Weights of a small transformer language model: vocabulary 512, LayerNorm before each block.
Each number is 128 + 32 x the weight over its row's rms, rounded and kept within 0 to 255. Layers, rows and columns count from 0. The size above them is the row's rms in percent of the matrix's.

# layer 2 MLP up, 1024x256, rms 0.135, rows 321-324, columns 0-255
size [109 115  90 100]
[[117 126 113 122  90 113 110 163 110 173 163 150 181  82  87 127 168 130 122 104 102 126 112  72 147 133 168 154 153 156 124 185 131 140 116 180  99  91 148 123  29 112 138 193 119 120 101 165 145 101  71 103  77 137 104 128 149 142 130 173 131  87 137 138  87 107 109 183 150  46 125 131 137 100 103 133 112  96 104 155 119 174 103 127 125 181 132  94 148 111  82 120 127  48  98 111 102 160 122 121 113 113 139 132 141 127 142 131  90  73 118 167 107  59 124 107 154 136 112 160 154 173 137 130 179 161  73 153 137 140 162  87 173 100 138 124 138 158 188 109 173 118 153 102 118 123 115 141 209  96 148 137 166 159 148 162 194  98 198 130 142 146  81 111 162 123 183 151  74 175 118 138  91 185  77  84 202  58 117 112 152  58 157  98  95 115  94 180 138 133 168 150 125 152 183 132 139 131 148 178  77 125 120 149 148 148 122 159 100 127 125 137  93 150  92 157 172 131 112  88 110 106 148 136 174 138 153 190 192  93  99 158 163 134 111 164 137 135 138 150 200 101 173  87 100 147 141 132 102 132 139 124 154 114  75 124]
 [143 128  87 109 127 172 103  69 120 114  47 124 131 142 139 126 121 175 145 179 187  84  92 113 107  76  62 113 167 129 127 122 119 108  98 110 150 234 131 175 165 150 139  76 103 116 183 116 121  78 140 106 171 169 123 131  71  45 161 124 163 113 199 102 195 167  86 129 124 149 182 140 133 151 111 109 107 116 155 148 147 192  97 115 115 135 142 115 137 115 125 180 129 149 127 115 195 135 165 113 150 106  87  55 147 149 150  76 118 168 132 171  74 137 107 152  77 102 138 141 130 144 143 130 103 133 105 119 128 135 100  81 127 122  94 178 102 112 124 140  79 130 141 183 145  91  94 143 116 146 168 100 122  61 155 113  94 142  86  91 128 149 128 103 108 141  62 132 141 157  98 164 118 163 129  83 130 112 184 118  95 117 139 127 170 125  79 126 130 111 146 150 185 121 225 141 148 102 161 181 114 124  80 220 134 150 153 159 169 129 101  40 144 129 183 153 136 107 150 107 100 121  88  80 110  76 150  96 131 141 149 111 115 104 139 178 154 128 113 127 119 123 132 108 146 125 158 178 110 155 115 138 169 104 123 117]
 [143 127  90 102  97  86 161  67 124 156 107 143 130 158 107  94 114  33  82 124 157 134 126  75  85 100 109 136  81 128 167 135 153 138 167  74 144 125 140 176 108 149  93 141 138 168  98  92 131 155 123 188 115 146 130 103  93 145 110 135 137  81 117 103 132 105 125 118 124 133 117  54  59 115  86 100 132 138 152 212 135  88 180  97 120 117 159  76 241 162 116 121 108 149  49 140  93 126  98 178  73 171 171  76 134 135 111 127 147 183  84 133 145 148 104 178 131 118 105  77 199 132 146 156 157 103 110 118  89 133 161 148 166 126 144 157 173 150 124 143  87  92 147 126 151 155 163 140  99 109 152 125 115 160 203 152 161 136 129  95 108 106 120 152 123 146 145 120  99  93  72 162 104 134 115 149  90 200 124 121 111 147 143 197 116 153  92 119 127 126  93 175 158 129 139 152 128  97 171 143  94 177 107 156 122 174 175  84 172 153 163 137 137 131 179 115  65  75 118  93  80 123 117  98 132 159 222  75 147 119 161 136 118 143  96 173 128 100  91 110 167 143  90  99  97 134 138 104 140 123 134 153 122 135 118  90]
 [117 129 119 149 127  96 108 108  87 109  93 131 125  66 128 108 163 107 152 141 103 103 128 141 127 102 173 104 130 101 106  99 140 121 172 141 130 130 121  97 139  90 134 162 161 133 111 112 104  95 150  72  82 132 147  47 132 162 130 155 121 152  78 129 192  92 126  87  71  13 139 142 161  87 149 136  82  95 174 141 168 177 150  98 209 130 203 100 125 143 113 154 144  92  89 146 113 164 109 173 144 113 112  96 115 167 124 126  49 173 172 135 129 138 106 135 113 116  83 150  67 125 147  97 138 122 146 149 100 123 155  93 157 100 140 134  60 100 129 127 134 120 146 122 154 168 145 110 131 169  98 120 136  81 137 119 170 109 153 155 141 112 119 109  99 169 132 141 180 129  87 116 131 141 171 105 130 115  68  96 117 108 100 134 159  82 178 156 108 185  90 112 160 133 151  99 145 204  74 174 146 103 163 164 142 173 173 132 103 143 131 135  97 147 131 124 127 128 118 185 203 168 107  73 173 111 146  86  54 135 122 139 146 167 132 105 168 163 194 134 124 170 123 133  80 154 148 123 188 118 170 224 152 116 148 194]]
# layer 2 MLP down (transposed), 1024x256, rms 0.0924, rows 321-324, columns 0-255
size [104 106  90  93]
[[ 94 129  98  91 163 160 100  68  74 138  86 121 122 156 151 116 131 150 147 126 141 119  49 103 180 126 115 120 104 106 123 169 120 153 150 150 147 139 131 147 141 132 118 133 179  56 145 142 158 141  82 145 161 101 192  74 141  58 147 164 107 177 136 157 119 177 121  95  97 150 176 159 173 114 139 189 109 169 126 137 173 121  72 153 110 129  59 159 120 224 167 111  98 124 104 105 108 129 166 142 126 163 132 115 161 108  94 117 109 133 147 158 142  98 119  83 107 138 126 122 121 109 154 124 109  77 159 135 133 176 107 156 137  64 139 147 114 144 174 109 130 132 165 132 128 154 160  97 157 160 161  88 130 115 132 134 124 140 120  93 147 109 145 121  93 108 142  71  96 114  98 108 115 152  99 106 174 176  92 170 101 107  80 124 204 160  92 140 110 113 115  94  84 147 154  99 169 106 133  81 150 108 113 156  98 112  42 148 116  48  53 108 140  69 114  81 130 122 148 112 136 203 157  67 120 131 101 117 156 148 121 103 163  85 133 132 153  94 191  36 135 149 157  94 130  75 101  71 100 105 157 166  89  78 117 153]
 [116 180 125 116 109 129  98  90 127 165 163 138 137 105  71 166 125 139 153 166  83 138 127 157 113 164 154 135 153 150 144 126 105  93 167 122 172 122 185 204 108  72 155 139 121 118 117 121  72 185 110 112 169 126 174 147 134 136  94  77  74 139  73  72 105 134 142 114 146 163  79 120 172 130 138 115 156 116 121 136 126 115 178 132  82 154 139 141 189 153 113 145  68 158  91 197 164  76 136 150 115 171  88 108  76 146 172 145 154 134 139 131 104  80  93 106 142 146 120 115 232 101 126 147 104  79 152  82 147 133 167 174 135 103  96 166 176  94 122 147 113 124  95 115 179 164 125 110  86 104 193 169 132 141 173 137 132 131 137 106 152 116  79 124 188  69 158 118 151 140 137  84 129 101 212 145 150  94 152 134 152 141  95 121 120 102 157  92 116 153 116 105 156 119 133 129 149 130  91  92  95 114  86 133 146  90 169 133  97 135 137 169 146 157 120 121 124  95 125 160  41 140 170 140 131 126 100 126  61 156 111 157 101 114  93 126 167 101 118 122 130  76 154 234 153  73 165 146  85 165 177 204 110 161 134 138]
 [ 81 143 151 144  86 168 128 118 158  51 101  77 107 102 139 132 125 185 154 139 158 102  90 118 140 152 117 100 120 139  98  90 141 168  73 164 166 125 128 173 102 151 193  46 129 176 136 189 176 143 110 119 125  93 169 166 133 168 133 122  79 152 122 165 168 162 139 104 145  86 140 233 169  87 160 133 128 178  95  87 135 125  89 109  87  75 149 174  71  75  97  98  83 107 176  87  92 147 108 108 186  93 117 157  97 157 137 145 123  79 144 167 107 137 139  67 130 145 166 149 142 110 158 104 107  67 171 107  94 158 154 110  51 154 115 113 120 121 111 134 174 119 154 112  84 149 101 112 174 143  82 132  99  85 120 153 129 147 149 143 166 124 118 105 108 112 127 151 138 179 147 193 138 125 132 120 125  85  57 104 141 109 102 149 138 120 117 125 118 100 129 129 117 152  85 140 139 113 110  75 111 138 155 104 104 129 141 123 135  98 127 160 117 105  97 104 141 128 179 120 133  69 110 120 108 195 124 123  58 162 168  97  85 123 157  85 162 159  87 211  87 127 201 203 151 125 118 151 138 140  95 168 116 111 117 140]
 [112 133 142 125 189 139 137 152 175 114 173 131 118 175 106 159 102 131 150 136 106 182 180 144 137 103  62 150 160 129 147 149 135 156  88 151 157 181 155 134 106 132 142 139  79 133 121 151 165  85 126 163 150 121 102 119 153 135 111 158 143 173  94 160 115  86 111 179 103 132 127 176 161 124 148 172  64 110 116 130 115  96 129 198 174 170 159 153 148 129 154  79 160 184 164 126 164 134  99 136 112 137 143 176 126 109 135 115 140 121 135  46 157 108 115 122 144 167 192 131 175 137 139  81 161 169  52 117 185 159  94 153  90 182 154 126 116 146  84 218 101 122 125 165 137  70 122 126 165 131  90 118  82  97 118 129 147 175 122 104 158 161 173 157 187  41 145 166 154 167 140  83 195 134 157 114 110  99 114  86 144 129 146 183  86 142 135 163 125 138 105 146 115 164 123 104 181 121  81 106 104 119 127 133 151 115 125 159  61 113  86  91 133 178 148  98 108 148 218 171 121 117 122  73 144 113 122  94 100 114 125 126 104 172 120  90 160  76 134 149  97 192  72 113 144 112 175 143 130 151 122 134 142  86 192 171]]